Each number is 200 + 30 x the weight over the matrix's rms, rounded and kept within 0 to 999. Layers, rows and columns count from 0.

# layer 9 MLP down, 640x1280, rms 0.0806, rows 350-404, columns 384-511
225,203,221,186,226,180,196,250,143,153,180,198,189,200,197,186,143,162,166,191,220,185,201,228,171,170,240,237,243,236,169,228,206,222,245,140,262,172,217,244,167,232,175,248,160,226,152,214,155,168,214,218,227,167,265,225,182,193,130,154,211,242,183,180,165,163,206,196,212,175,173,182,186,207,211,161,148,225,193,243,182,244,246,145,199,270,218,246,194,175,185,164,170,231,185,211,174,144,237,239,212,244,210,198,262,212,222,220,166,153,249,208,176,222,152,163,225,181,205,234,182,247,246,237,197,211,223,185
241,213,190,220,200,175,200,234,213,188,198,167,81,192,234,236,232,155,168,182,197,202,190,212,133,153,221,207,220,203,207,156,180,227,226,255,221,183,245,195,182,148,181,214,255,210,205,221,205,176,197,219,223,218,137,174,205,207,248,231,273,239,173,196,134,162,242,212,210,197,223,134,171,193,175,234,174,227,217,215,190,188,206,205,189,200,246,192,155,240,213,201,190,214,221,227,164,195,191,141,203,127,177,213,175,188,184,184,244,267,150,157,176,177,212,183,171,246,258,198,185,173,186,232,248,180,234,206
208,197,185,203,167,183,196,196,210,182,220,164,179,199,271,279,176,217,226,214,236,229,178,188,199,171,201,187,231,202,220,178,248,213,173,183,241,175,242,233,197,171,196,192,206,175,228,186,245,205,213,207,214,202,254,213,188,228,198,188,236,224,213,164,235,233,223,187,224,222,226,172,225,190,165,175,168,188,215,217,200,159,174,175,175,211,195,193,200,210,252,174,224,161,169,204,214,248,185,209,217,185,181,177,240,237,211,219,182,242,243,231,191,193,256,170,240,241,214,209,136,124,210,183,218,175,170,167
201,182,185,170,208,259,280,196,199,244,192,159,201,166,178,173,147,193,186,183,216,240,173,213,217,237,204,184,188,215,206,242,155,199,200,178,203,157,155,180,227,113,218,180,201,194,195,209,222,165,215,204,139,131,173,190,198,271,241,251,160,228,173,250,135,210,170,189,197,228,219,195,167,178,160,226,207,235,211,188,194,185,114,141,181,169,190,159,231,204,191,224,248,215,199,249,196,268,241,186,158,255,220,251,182,211,189,147,185,185,204,232,270,211,194,210,221,231,192,173,215,212,212,224,189,214,171,200
187,135,165,150,203,233,170,196,168,246,179,181,240,178,203,215,258,209,174,214,200,247,165,179,198,221,181,221,235,175,233,232,230,203,222,260,223,242,203,160,123,218,188,257,166,205,195,200,161,234,178,188,151,209,192,209,186,242,205,199,189,218,238,209,245,215,197,176,174,219,221,160,181,227,186,201,176,258,224,256,205,141,224,172,275,222,237,129,220,169,214,203,203,276,236,257,196,212,201,145,158,222,179,170,241,173,207,181,225,164,194,150,179,215,171,203,171,242,166,213,212,217,185,189,195,189,221,202
245,197,184,163,211,242,224,202,191,226,232,191,195,196,178,251,213,241,207,182,210,157,176,176,197,197,230,190,198,206,189,120,244,187,248,165,202,227,191,256,162,227,226,187,243,228,165,188,219,196,151,240,187,213,189,161,226,169,223,160,239,184,202,205,173,210,239,151,195,187,192,226,242,202,230,176,173,222,178,177,195,185,190,202,215,192,224,204,249,172,138,168,203,159,197,141,228,198,226,168,229,201,220,212,254,304,230,161,240,194,177,203,205,107,205,215,182,223,189,187,186,223,201,213,194,230,218,205
193,149,197,262,217,223,237,170,244,221,168,184,210,204,188,175,155,166,171,162,207,234,163,168,149,207,215,159,224,172,242,212,153,226,241,215,186,185,235,203,190,225,205,180,188,152,224,183,190,174,179,233,182,212,200,185,211,183,195,210,208,225,198,208,224,191,199,213,143,198,189,170,194,180,220,228,203,184,163,140,194,229,205,180,163,221,196,185,247,180,193,228,282,191,193,185,199,231,205,209,183,181,196,195,218,186,196,212,188,194,180,224,211,160,214,111,254,185,239,210,204,197,137,213,215,225,159,196
182,195,178,272,227,198,245,191,161,202,232,212,179,172,175,220,151,244,179,167,198,185,256,234,209,213,175,147,212,239,217,221,228,147,197,153,242,228,203,183,234,236,234,172,206,192,215,186,234,231,192,189,188,201,176,258,208,219,167,217,225,233,193,166,197,216,181,207,200,228,217,271,166,168,241,222,217,175,160,212,209,238,221,252,172,211,184,179,229,260,168,163,199,166,215,177,226,182,191,245,192,212,223,178,161,174,257,200,219,187,254,201,199,201,187,199,154,222,155,267,154,195,149,231,189,195,212,165
195,220,206,205,202,208,220,232,174,241,225,199,176,200,224,149,269,219,178,206,221,213,216,257,169,171,226,201,242,210,188,227,213,217,208,204,215,213,234,190,282,223,180,149,220,183,170,236,183,187,259,223,194,197,191,187,174,156,190,193,190,164,255,168,170,208,173,199,221,221,206,169,136,166,183,249,186,179,168,211,175,212,204,221,226,210,128,225,174,197,195,208,176,184,196,139,218,176,137,263,222,176,208,159,218,199,151,179,187,163,194,195,192,205,207,166,206,208,258,170,214,171,235,155,167,197,234,258
227,224,225,211,193,255,195,173,231,168,172,188,125,209,208,207,256,214,202,178,161,201,208,265,176,206,251,226,185,239,173,212,180,180,212,216,243,205,205,187,227,201,160,184,183,217,193,246,231,178,244,188,199,154,169,219,161,263,235,171,221,183,220,238,210,238,168,218,223,187,188,163,196,154,226,169,157,219,233,200,164,226,206,215,249,229,183,197,169,196,174,187,204,195,223,187,223,155,231,210,190,184,187,195,242,219,186,254,200,205,161,211,218,228,207,236,175,229,190,212,266,269,179,154,263,233,210,224
200,175,184,188,187,154,226,148,182,177,169,171,254,215,207,197,234,179,301,171,171,222,198,154,174,208,220,255,175,201,251,200,181,187,188,211,147,220,217,224,227,174,220,170,206,188,205,262,190,306,182,240,210,253,235,195,202,182,217,262,192,220,201,201,153,199,187,205,226,228,180,221,173,158,190,171,185,180,124,184,190,210,191,216,194,180,204,220,195,169,185,244,202,163,198,174,167,155,220,219,182,184,224,167,222,252,139,193,187,164,202,216,184,230,242,174,149,161,149,174,173,216,220,150,230,223,184,200
192,130,224,171,180,218,246,223,166,202,192,220,226,138,201,238,185,206,122,226,231,139,218,174,206,142,243,158,262,226,176,215,167,166,207,212,211,213,139,173,223,180,231,203,205,214,197,215,168,199,218,251,183,175,173,208,253,178,249,181,238,218,180,191,215,211,200,168,189,194,209,165,196,192,176,217,222,206,226,208,207,198,214,159,137,216,183,226,210,199,199,182,173,219,216,290,192,206,127,273,203,236,237,179,216,211,197,189,255,215,221,221,174,214,210,218,192,208,211,175,225,200,248,227,199,222,224,171
154,243,179,243,199,246,187,209,196,201,235,212,201,224,183,137,138,200,182,150,157,160,198,236,223,225,168,174,160,210,248,152,228,226,147,221,169,251,244,247,210,179,152,209,187,162,182,167,111,191,207,211,240,225,199,232,178,176,183,197,210,229,154,200,121,189,211,221,206,174,173,198,166,236,200,149,155,208,191,204,184,231,269,232,208,294,209,207,202,225,190,212,142,196,218,248,214,255,203,170,182,173,221,215,176,176,207,219,222,220,273,151,181,179,219,151,229,216,201,184,215,194,180,217,224,216,178,201
202,271,199,192,197,175,224,257,224,194,228,222,180,189,243,223,243,203,153,193,178,197,200,186,233,257,153,236,208,223,210,164,193,248,211,246,144,160,161,265,167,173,184,209,202,246,209,223,182,190,184,238,184,245,201,177,227,160,219,159,167,243,186,244,253,203,229,215,204,204,190,196,109,272,228,227,230,215,163,219,248,206,227,223,229,240,206,185,231,198,226,245,271,210,212,217,223,251,261,229,211,212,193,211,166,123,164,228,211,161,168,246,216,206,198,173,259,159,231,216,188,234,161,214,183,187,189,217
219,159,191,204,185,189,207,201,224,183,202,196,219,226,182,198,204,208,129,181,207,171,185,202,192,265,205,181,165,198,198,170,130,155,145,169,178,250,259,202,207,238,165,153,211,201,251,195,142,189,240,168,195,235,215,163,207,221,219,213,204,178,216,179,210,202,165,157,166,219,188,272,241,194,220,202,182,165,218,144,261,229,237,187,171,166,180,194,209,220,246,163,263,168,174,255,191,190,232,188,297,160,210,199,183,207,188,234,230,137,177,226,224,220,216,188,208,237,214,177,203,178,235,214,131,184,176,228
206,175,161,118,221,192,166,211,156,203,215,210,240,199,191,236,246,181,246,171,186,151,177,161,159,241,259,210,198,226,215,186,207,212,266,168,168,197,175,236,215,183,184,208,250,183,208,137,234,229,182,176,104,238,131,174,126,179,184,133,189,216,172,162,220,243,188,205,188,204,226,224,171,174,173,210,144,208,204,183,209,187,237,193,214,270,191,170,181,198,204,159,191,155,166,261,189,129,178,219,151,213,153,225,238,209,213,169,207,173,145,138,224,219,263,144,210,186,146,198,229,184,212,241,175,177,181,230
229,226,187,205,200,180,207,179,204,182,232,157,250,134,214,180,162,210,250,222,188,203,213,191,202,208,234,229,208,148,238,177,176,209,230,161,217,173,158,186,215,222,181,193,240,179,199,209,226,187,178,176,210,219,161,169,186,171,247,220,173,154,167,200,253,212,229,229,214,215,185,215,187,275,203,195,194,225,197,140,193,142,207,199,229,197,210,211,174,182,187,213,202,200,208,206,240,160,213,257,205,188,231,193,177,213,218,213,223,204,194,126,273,183,180,184,273,184,197,160,208,183,228,202,175,271,211,161
213,157,248,250,210,199,196,277,148,196,162,152,256,193,234,228,251,235,204,210,196,200,158,164,187,214,196,196,249,215,218,164,171,210,274,195,164,250,239,201,201,188,157,168,155,195,211,183,191,159,222,233,242,220,216,204,200,247,175,173,220,203,135,199,195,228,190,189,241,180,231,174,198,234,231,194,217,224,197,219,237,221,167,176,241,195,216,239,225,126,209,185,252,213,154,168,175,147,172,184,222,179,189,253,198,231,179,224,175,191,217,190,229,207,178,197,264,190,191,218,168,257,244,230,253,188,207,203
222,182,191,149,229,219,209,207,190,166,171,230,241,230,184,187,227,144,193,198,235,180,224,190,265,207,149,226,221,225,221,157,188,201,174,232,237,190,186,197,253,230,218,245,214,204,176,221,197,140,243,211,178,234,240,199,212,229,196,196,170,235,222,205,230,224,214,168,220,211,114,187,208,230,178,232,161,228,238,179,207,238,207,176,163,255,201,167,223,236,158,219,183,186,184,168,231,192,181,190,209,185,200,188,227,164,194,194,182,182,169,206,164,189,258,184,235,167,168,273,218,183,218,185,195,172,210,178
210,233,211,200,231,148,209,238,178,177,196,249,194,264,186,286,225,166,227,218,163,191,157,190,180,223,218,249,188,263,147,209,214,150,217,225,232,180,202,189,139,209,181,226,185,165,164,206,201,228,212,134,185,193,146,276,233,202,225,200,217,187,263,210,167,176,201,192,211,246,151,136,177,172,137,200,186,246,193,180,215,239,194,146,218,246,204,188,198,214,200,211,201,197,200,209,200,178,244,220,207,198,205,169,202,258,235,240,219,219,204,179,170,169,142,194,197,221,183,198,210,164,223,244,218,227,219,244
138,189,174,165,168,220,183,214,140,159,210,178,149,187,173,176,238,157,214,222,196,171,231,224,198,197,183,201,205,238,199,179,217,158,160,223,236,177,138,199,222,209,208,179,213,225,196,231,215,195,187,173,217,229,183,120,217,218,198,267,185,177,218,172,223,216,154,200,290,186,240,235,234,193,219,200,156,212,201,165,167,221,210,201,239,156,182,217,214,188,155,203,204,158,168,183,181,232,188,219,219,210,176,217,201,229,154,249,244,160,206,180,190,191,236,177,155,219,149,170,176,195,264,229,169,205,213,163
190,167,215,201,189,228,252,186,217,170,162,194,216,188,215,247,222,172,191,163,188,224,187,197,187,185,193,227,204,202,204,227,213,184,198,206,153,233,150,187,185,230,162,161,216,226,177,252,222,220,237,195,183,195,198,176,188,182,194,202,147,223,221,164,185,156,189,219,196,212,207,198,165,178,212,193,213,185,166,189,236,204,181,222,192,178,184,225,189,190,168,252,242,163,229,208,137,253,171,169,196,181,172,156,222,211,220,196,233,181,226,193,179,237,179,203,217,215,173,195,175,203,150,238,224,193,183,203
214,183,197,210,183,196,214,187,228,210,236,229,260,180,188,209,203,183,232,163,198,177,210,157,172,208,221,244,201,230,200,219,177,214,196,208,182,155,219,127,241,207,198,195,206,188,199,189,212,145,212,290,208,159,277,228,233,198,196,222,196,183,200,118,217,221,242,132,271,190,163,182,160,194,168,261,204,242,154,227,187,216,198,203,205,176,225,167,206,241,175,153,243,183,201,224,230,189,198,172,187,181,246,206,174,149,197,147,182,193,170,226,214,137,165,152,187,171,222,187,205,169,228,215,198,187,223,195
231,194,200,226,212,217,163,205,143,244,261,202,205,177,219,235,197,216,169,194,205,240,181,199,229,220,211,235,226,224,234,157,183,234,173,190,178,163,229,200,213,222,190,185,194,172,204,209,166,189,187,241,184,176,217,183,182,155,168,252,233,153,227,151,221,215,163,165,201,186,206,200,176,185,169,143,164,192,155,197,151,180,178,228,197,131,242,152,158,189,159,202,223,188,218,183,213,175,177,205,237,203,202,143,211,210,263,172,205,163,246,180,187,150,214,158,152,182,185,153,210,207,168,199,223,199,181,203
214,170,192,243,187,173,178,171,228,199,185,198,155,177,246,222,201,255,219,254,191,243,198,128,146,186,204,170,151,182,181,213,176,198,178,211,210,258,195,225,213,200,219,182,192,213,207,214,171,177,129,162,238,214,219,151,206,266,178,185,178,164,177,152,245,254,230,184,123,196,173,228,214,158,156,182,206,167,205,214,219,209,212,226,248,183,187,173,205,187,217,212,175,156,218,214,259,204,158,196,207,268,212,227,268,199,232,249,214,229,214,183,164,204,222,289,236,197,219,253,153,174,187,220,143,244,240,214
213,190,168,183,191,175,206,203,192,210,231,235,173,134,233,158,169,175,220,229,207,197,175,207,207,191,164,236,240,161,182,229,244,141,160,238,228,241,227,170,211,231,208,125,194,212,173,227,181,187,136,177,214,216,227,151,181,192,202,167,186,212,183,163,209,174,228,250,220,223,196,184,216,190,180,183,172,192,217,192,207,213,217,191,206,184,207,205,235,190,222,159,233,207,208,215,224,210,230,188,199,191,187,167,176,205,263,203,202,154,162,190,159,217,219,214,200,140,212,193,216,206,207,196,168,198,244,220
210,196,161,269,187,189,212,224,159,127,189,210,166,155,205,185,206,158,223,223,163,219,202,203,181,198,246,159,200,238,233,245,189,173,181,183,170,177,222,187,195,185,162,194,201,248,230,211,221,227,175,145,192,192,195,224,167,189,180,238,184,169,228,187,247,156,227,201,179,205,190,176,195,191,175,254,155,200,250,122,214,102,173,256,173,200,201,163,158,213,221,199,209,171,148,193,213,154,215,191,219,209,197,148,203,202,189,250,230,202,208,245,177,208,195,178,171,186,219,211,204,236,231,220,211,228,218,237
189,175,224,185,206,155,262,228,198,201,170,187,213,218,209,238,186,198,169,174,158,204,198,217,238,161,187,215,198,193,195,203,192,214,189,209,237,193,253,210,221,235,199,206,190,172,229,217,203,184,216,188,166,212,195,173,219,171,291,166,239,171,190,176,262,201,158,229,217,222,228,206,233,167,249,214,221,174,207,209,200,203,187,187,198,188,215,246,144,219,189,190,200,214,259,231,258,217,190,169,136,261,192,205,210,230,181,184,217,220,204,181,181,179,202,200,249,153,188,180,209,181,190,190,128,199,191,223
221,228,222,184,235,173,211,191,240,233,217,169,225,230,188,170,254,223,209,199,213,170,158,175,225,187,158,240,172,175,195,211,217,152,180,155,180,224,206,184,184,199,190,178,200,237,146,218,181,253,200,221,202,180,174,219,202,226,186,211,185,144,220,231,247,191,156,166,223,174,151,211,198,182,202,268,220,180,187,199,178,215,229,239,175,178,240,151,176,217,192,163,202,226,178,218,181,175,164,201,172,223,219,159,173,171,164,154,149,181,185,152,199,156,239,180,248,187,238,247,209,200,183,200,203,219,208,211
216,184,209,207,181,199,220,180,213,231,170,167,220,218,193,164,197,242,242,225,201,232,223,225,213,143,189,182,158,172,247,188,236,265,198,206,231,182,224,248,198,213,195,216,211,206,234,157,203,154,166,202,203,262,165,186,202,199,214,198,198,202,203,236,190,253,205,187,183,149,221,217,196,178,219,192,189,186,135,213,188,183,199,236,234,182,221,166,218,174,176,199,185,176,247,213,229,202,217,189,213,197,207,156,202,166,184,201,197,205,204,223,148,184,245,236,176,219,246,153,201,170,174,198,169,233,211,193
222,161,232,179,204,209,237,175,234,216,96,206,188,224,198,152,201,215,181,222,183,236,147,169,224,229,218,135,173,190,240,210,200,237,205,206,201,235,184,173,214,195,171,180,223,167,216,203,184,205,144,225,272,169,207,169,237,221,215,246,202,223,225,167,205,163,205,200,202,242,175,176,222,237,201,224,174,253,197,200,164,206,167,137,170,151,144,242,177,242,177,213,224,210,196,264,182,213,209,158,207,187,196,180,227,199,151,179,146,214,166,198,215,197,169,224,178,223,273,202,222,149,255,225,154,206,206,198
146,196,229,146,158,195,246,191,175,209,213,203,178,161,193,188,189,226,185,202,233,173,170,163,197,203,211,146,174,176,227,218,142,219,231,161,186,202,185,187,141,160,207,146,197,141,176,134,223,190,178,137,239,251,151,207,231,184,254,168,154,213,157,173,247,212,183,193,187,187,233,193,183,173,237,177,199,181,218,166,185,159,181,190,255,212,179,222,237,203,187,201,213,216,211,239,196,244,186,225,195,206,186,181,189,248,176,194,188,216,212,214,207,226,174,208,220,178,127,211,186,209,159,170,218,162,237,223
221,205,164,233,197,208,215,181,179,224,168,210,243,182,211,188,224,206,241,231,232,209,171,194,204,211,222,159,189,245,179,196,206,230,258,230,191,185,236,258,125,210,195,232,205,206,180,230,199,259,140,139,203,211,256,212,173,181,146,238,262,216,196,216,165,181,242,227,181,191,212,177,203,234,166,207,184,168,140,245,238,150,191,183,214,205,239,251,201,225,180,207,204,186,263,243,174,183,192,158,147,201,174,211,175,224,229,249,225,169,214,176,175,188,174,208,201,189,169,205,126,176,130,174,186,172,198,192
217,184,204,185,177,158,237,184,171,172,179,216,195,194,210,240,187,192,206,204,192,217,196,164,258,257,213,147,210,214,213,236,228,161,163,215,145,202,211,183,248,234,193,215,200,219,186,191,181,184,190,291,180,188,260,218,195,175,181,185,213,204,230,178,207,187,201,154,235,204,213,257,185,168,171,211,212,219,254,159,206,203,165,219,187,170,255,159,231,207,163,159,249,183,202,192,189,246,224,270,213,243,194,244,189,146,160,170,219,210,190,179,209,179,222,187,226,232,207,193,224,196,209,149,209,183,176,207
242,155,197,204,155,253,195,143,239,194,272,210,187,235,164,222,191,208,213,226,178,210,154,184,188,240,185,205,195,239,203,222,242,223,205,128,170,203,214,189,227,211,238,205,148,180,248,211,166,130,183,213,241,216,207,248,236,200,196,160,211,164,217,230,116,201,178,193,177,171,225,190,216,209,205,195,165,235,206,172,179,155,192,165,228,152,185,165,245,218,226,189,209,239,143,113,178,215,198,147,154,219,211,175,207,172,117,243,181,198,163,239,186,140,207,181,178,209,192,168,218,202,204,138,256,243,169,178
191,165,196,201,204,217,264,241,169,252,217,174,208,175,202,282,215,177,201,201,200,166,215,206,235,198,186,131,211,185,179,216,176,241,162,181,141,194,291,192,214,273,204,194,158,171,252,215,196,207,199,226,186,167,192,187,219,181,111,195,275,231,225,126,180,156,219,201,147,164,230,229,216,195,218,203,147,240,221,197,159,251,209,183,229,189,162,172,234,165,184,222,198,213,232,149,187,221,189,227,187,270,248,195,241,207,257,184,185,190,219,204,212,227,213,171,191,202,213,215,204,198,193,174,168,171,215,265
186,225,165,213,141,203,236,256,199,273,244,172,223,182,177,265,206,189,191,179,185,178,199,185,193,213,158,207,180,232,162,196,193,199,195,250,221,178,212,210,247,159,198,212,202,237,193,193,171,146,198,179,215,186,268,207,188,155,204,190,214,197,224,170,205,247,207,186,192,233,221,134,235,188,211,198,149,167,190,176,158,154,149,206,222,192,246,209,223,222,167,200,207,219,172,155,169,239,188,210,227,172,232,231,226,201,198,163,196,255,210,213,243,214,226,192,118,196,247,175,207,232,203,205,198,213,189,164
140,183,195,227,185,208,229,189,205,219,223,187,186,178,178,162,188,205,199,247,226,196,224,163,192,215,220,262,182,167,170,195,269,192,194,198,182,238,173,203,205,229,215,233,222,186,137,208,226,202,221,162,215,212,218,230,132,216,198,176,180,204,267,219,180,198,190,168,165,196,201,189,208,216,232,128,181,235,244,214,211,206,211,219,242,207,181,229,189,185,192,266,144,235,220,155,149,253,154,235,154,206,214,191,171,200,171,178,225,161,221,221,232,240,176,223,202,184,234,202,181,211,233,218,208,236,190,162
211,159,197,241,231,172,244,212,221,175,228,186,197,177,234,145,194,225,143,239,213,144,208,172,229,163,147,210,177,237,240,206,240,185,182,160,219,172,214,169,151,201,170,163,207,177,185,200,223,250,121,246,199,186,258,185,188,217,212,195,234,207,190,210,198,190,137,205,151,225,235,174,189,278,189,273,190,225,190,244,235,189,178,215,206,177,188,185,204,205,245,181,255,184,161,204,195,189,204,175,167,225,226,117,140,204,192,143,209,187,224,181,169,181,179,161,226,183,238,116,186,219,253,180,162,141,189,173
199,223,203,186,214,162,185,267,229,240,179,148,198,215,194,164,152,166,176,191,213,221,153,241,194,259,245,187,193,194,194,200,233,205,170,174,178,209,227,225,194,229,213,234,282,192,214,201,205,232,241,231,212,184,187,224,193,212,189,181,228,171,191,181,173,206,186,200,196,216,172,154,155,197,192,195,191,260,168,160,218,219,156,195,231,203,180,175,205,146,275,144,182,173,175,256,222,133,196,240,217,187,174,207,212,168,210,195,195,213,272,183,184,183,206,199,225,214,165,216,254,155,222,153,191,203,213,208
216,204,197,156,238,200,157,245,209,211,147,261,187,187,194,214,244,180,148,194,213,208,211,212,184,215,214,159,224,221,194,186,156,181,218,166,155,180,221,217,184,203,170,199,246,200,212,194,220,209,217,217,211,206,215,167,196,205,191,220,244,201,153,201,209,264,212,207,214,208,200,174,173,184,206,197,221,213,198,195,178,216,186,210,175,210,237,169,188,163,188,197,228,170,255,221,151,231,205,244,163,180,257,183,167,165,224,169,254,208,196,214,202,195,186,180,185,208,191,184,202,196,214,196,190,210,211,235
166,182,232,260,193,169,252,163,178,199,204,218,210,195,220,168,160,241,226,237,206,208,183,266,221,199,168,202,206,183,180,193,220,224,154,205,190,211,203,178,167,227,234,186,202,185,219,201,153,239,212,197,162,216,175,182,195,253,185,218,205,278,218,198,236,252,190,180,224,194,188,210,192,215,236,210,188,207,158,248,240,156,168,209,211,224,188,183,148,216,137,208,155,193,210,200,205,250,180,159,206,220,167,174,171,240,172,164,239,192,182,222,189,198,227,188,208,200,232,203,206,212,234,183,185,211,183,196
232,191,197,179,217,151,197,207,159,224,215,245,119,226,259,188,172,206,181,188,220,213,182,170,249,249,184,204,170,106,204,227,260,199,220,220,188,224,164,205,201,129,181,204,197,241,168,236,212,174,173,189,183,258,181,219,180,220,237,147,198,235,249,187,195,200,144,230,208,180,214,187,248,198,229,212,181,223,153,238,204,225,148,177,230,249,205,197,208,182,166,220,229,153,179,230,193,191,190,220,255,174,261,213,217,212,186,203,158,198,216,224,180,239,179,221,148,208,244,175,221,209,195,209,164,213,277,166
189,205,223,232,181,215,192,179,160,152,162,188,240,231,218,232,209,231,220,181,161,273,240,145,184,179,179,187,201,185,207,216,173,168,221,178,199,172,184,235,180,140,209,187,217,179,204,224,184,218,202,200,179,173,178,176,218,157,221,203,180,225,142,202,98,195,192,237,162,167,221,209,221,193,173,104,197,185,166,166,196,167,190,235,222,201,165,213,162,184,186,203,143,215,194,199,150,207,203,209,167,171,276,232,193,219,259,204,146,219,203,177,163,200,195,194,207,190,227,179,213,189,151,169,256,216,250,221
218,223,157,239,195,261,177,219,174,170,186,194,187,169,189,189,151,214,207,164,203,203,168,193,189,271,188,238,172,153,202,184,192,197,183,249,219,239,162,264,230,252,225,192,197,215,211,171,179,126,219,212,161,222,184,222,266,199,195,227,197,228,223,195,249,225,202,227,183,206,240,179,242,217,183,216,184,289,193,213,195,223,246,194,229,164,188,179,194,142,217,205,232,142,241,170,204,245,172,201,237,204,194,225,209,230,146,225,242,198,188,221,220,208,240,171,157,183,185,193,220,138,218,193,223,150,167,138
162,194,210,216,212,184,164,181,187,152,199,220,207,237,167,166,188,217,209,226,172,237,200,161,223,203,188,227,199,241,197,178,179,224,166,240,224,212,227,205,246,218,193,142,217,151,182,225,189,226,176,194,211,233,200,172,196,214,237,212,180,227,168,195,196,231,183,161,227,206,231,234,161,222,263,219,207,203,251,196,189,192,200,250,206,216,231,221,227,264,211,242,190,173,202,225,246,181,189,183,209,184,233,256,176,192,163,254,217,202,188,239,222,238,163,159,227,171,219,222,209,246,179,186,215,182,181,247
143,167,226,186,184,201,201,206,169,197,197,216,214,215,240,205,207,182,186,189,205,220,215,179,185,195,203,205,205,167,155,212,192,193,166,202,206,198,195,206,125,191,174,175,174,233,161,248,232,198,223,212,245,178,167,229,157,215,184,188,183,130,258,252,110,183,225,166,180,202,211,228,208,231,279,229,155,224,147,208,206,158,172,168,227,223,190,143,220,200,230,204,249,223,206,226,218,165,174,188,194,197,192,172,210,233,135,214,219,206,202,146,150,204,214,218,226,193,255,210,176,218,201,194,212,255,188,184
147,164,176,199,140,254,177,229,186,167,192,208,236,170,216,217,224,212,197,186,173,190,188,185,226,198,198,214,162,146,158,206,189,168,138,223,220,237,233,151,196,233,217,210,177,218,179,200,183,234,198,204,224,188,203,209,216,210,210,234,170,222,146,168,209,211,206,236,213,246,170,196,182,231,169,238,260,225,209,230,198,183,223,217,187,243,197,124,198,188,202,206,188,144,214,238,254,203,192,232,224,207,238,164,212,172,192,169,220,176,239,194,217,212,226,174,197,238,167,221,176,215,225,191,189,182,192,233
196,220,176,168,191,217,168,196,139,222,205,149,173,225,234,188,243,187,189,203,146,177,216,258,205,216,189,195,177,186,168,194,238,217,226,240,190,295,192,191,198,254,221,224,194,193,141,215,246,214,205,192,204,181,210,178,145,171,205,244,262,186,212,203,262,232,193,231,163,187,196,233,201,251,202,249,192,193,156,298,237,170,242,197,208,202,225,177,212,165,166,222,257,139,247,204,166,254,188,207,246,192,218,203,213,197,252,174,169,165,221,148,239,196,200,209,174,171,195,224,174,193,217,252,209,178,205,219
237,186,238,241,192,233,205,214,169,218,196,241,173,172,172,170,224,144,175,204,256,205,207,160,282,201,239,180,198,221,243,195,209,190,190,206,198,196,209,128,197,242,182,149,239,195,198,259,202,193,199,212,204,190,183,239,201,220,234,213,147,207,201,153,230,173,204,223,207,210,181,172,191,185,213,242,209,185,131,158,214,223,188,208,200,163,197,194,222,163,222,218,229,143,147,247,147,238,178,141,235,156,189,232,190,155,217,186,192,186,204,219,221,216,156,209,208,215,202,202,176,144,168,233,182,214,203,166
172,201,167,163,160,199,186,240,177,199,192,217,189,224,197,193,190,198,161,216,236,218,203,181,192,198,196,228,221,187,195,190,234,150,205,200,237,190,247,202,199,202,197,214,236,236,213,183,222,174,209,145,240,141,203,196,195,181,216,211,198,119,191,172,215,215,231,171,172,211,210,197,206,193,220,176,233,242,231,189,211,154,189,158,243,211,197,243,240,198,207,172,191,227,190,227,187,215,225,215,179,195,268,232,190,189,194,205,234,198,209,223,190,202,126,266,145,183,201,210,235,234,171,216,210,174,218,234
235,223,193,187,240,240,159,156,199,221,253,233,192,242,206,195,194,220,179,261,208,161,259,175,179,199,173,219,288,191,141,282,181,144,159,247,152,201,234,196,250,175,200,146,215,216,146,230,239,164,221,196,189,230,170,184,219,231,207,244,118,230,166,200,222,163,196,244,169,139,148,243,210,258,202,195,273,194,282,173,181,203,220,190,159,260,200,168,186,209,210,162,211,202,163,249,221,204,140,209,260,185,151,209,148,146,231,159,211,186,178,192,145,185,159,191,150,218,210,203,236,206,179,193,162,185,258,186
183,227,177,239,234,238,165,163,178,221,267,182,186,226,206,160,229,210,216,209,186,242,204,166,168,202,208,234,238,222,238,190,202,255,208,203,259,214,155,158,214,152,169,148,188,144,218,183,220,171,298,210,189,219,222,227,188,236,183,216,157,200,206,168,186,178,241,229,184,165,226,239,226,204,218,178,177,199,198,188,210,143,192,257,177,242,163,237,199,207,222,195,211,183,216,107,152,191,172,216,209,166,166,219,200,235,196,190,222,210,268,224,225,227,153,176,245,208,199,135,203,193,252,267,207,199,116,181
213,167,235,217,178,186,195,233,138,226,228,214,171,250,158,159,195,179,229,213,202,180,287,181,238,247,190,295,210,208,171,190,239,206,184,239,187,184,176,158,224,183,216,191,184,179,177,193,175,169,262,167,219,195,192,251,216,232,156,185,193,224,202,172,183,251,198,196,167,172,161,180,265,207,219,177,204,234,167,247,143,270,235,214,231,154,142,176,196,240,245,219,198,199,178,257,182,203,195,170,196,225,190,207,177,208,157,217,187,159,182,182,207,205,215,236,164,209,179,224,184,192,179,207,207,199,203,189
233,135,204,276,194,203,210,183,231,182,170,209,200,245,228,187,202,177,150,161,219,220,188,266,175,223,210,236,167,209,226,202,197,249,200,231,259,271,203,166,220,216,188,199,267,128,216,152,200,175,246,236,226,204,202,215,184,198,233,233,170,200,216,236,236,161,182,163,202,165,168,186,176,198,193,159,185,186,208,194,238,226,293,230,186,202,135,226,220,171,172,223,224,188,216,174,191,195,200,181,172,216,224,171,162,205,233,169,269,180,185,196,212,218,250,163,214,224,260,171,198,232,205,208,200,184,164,197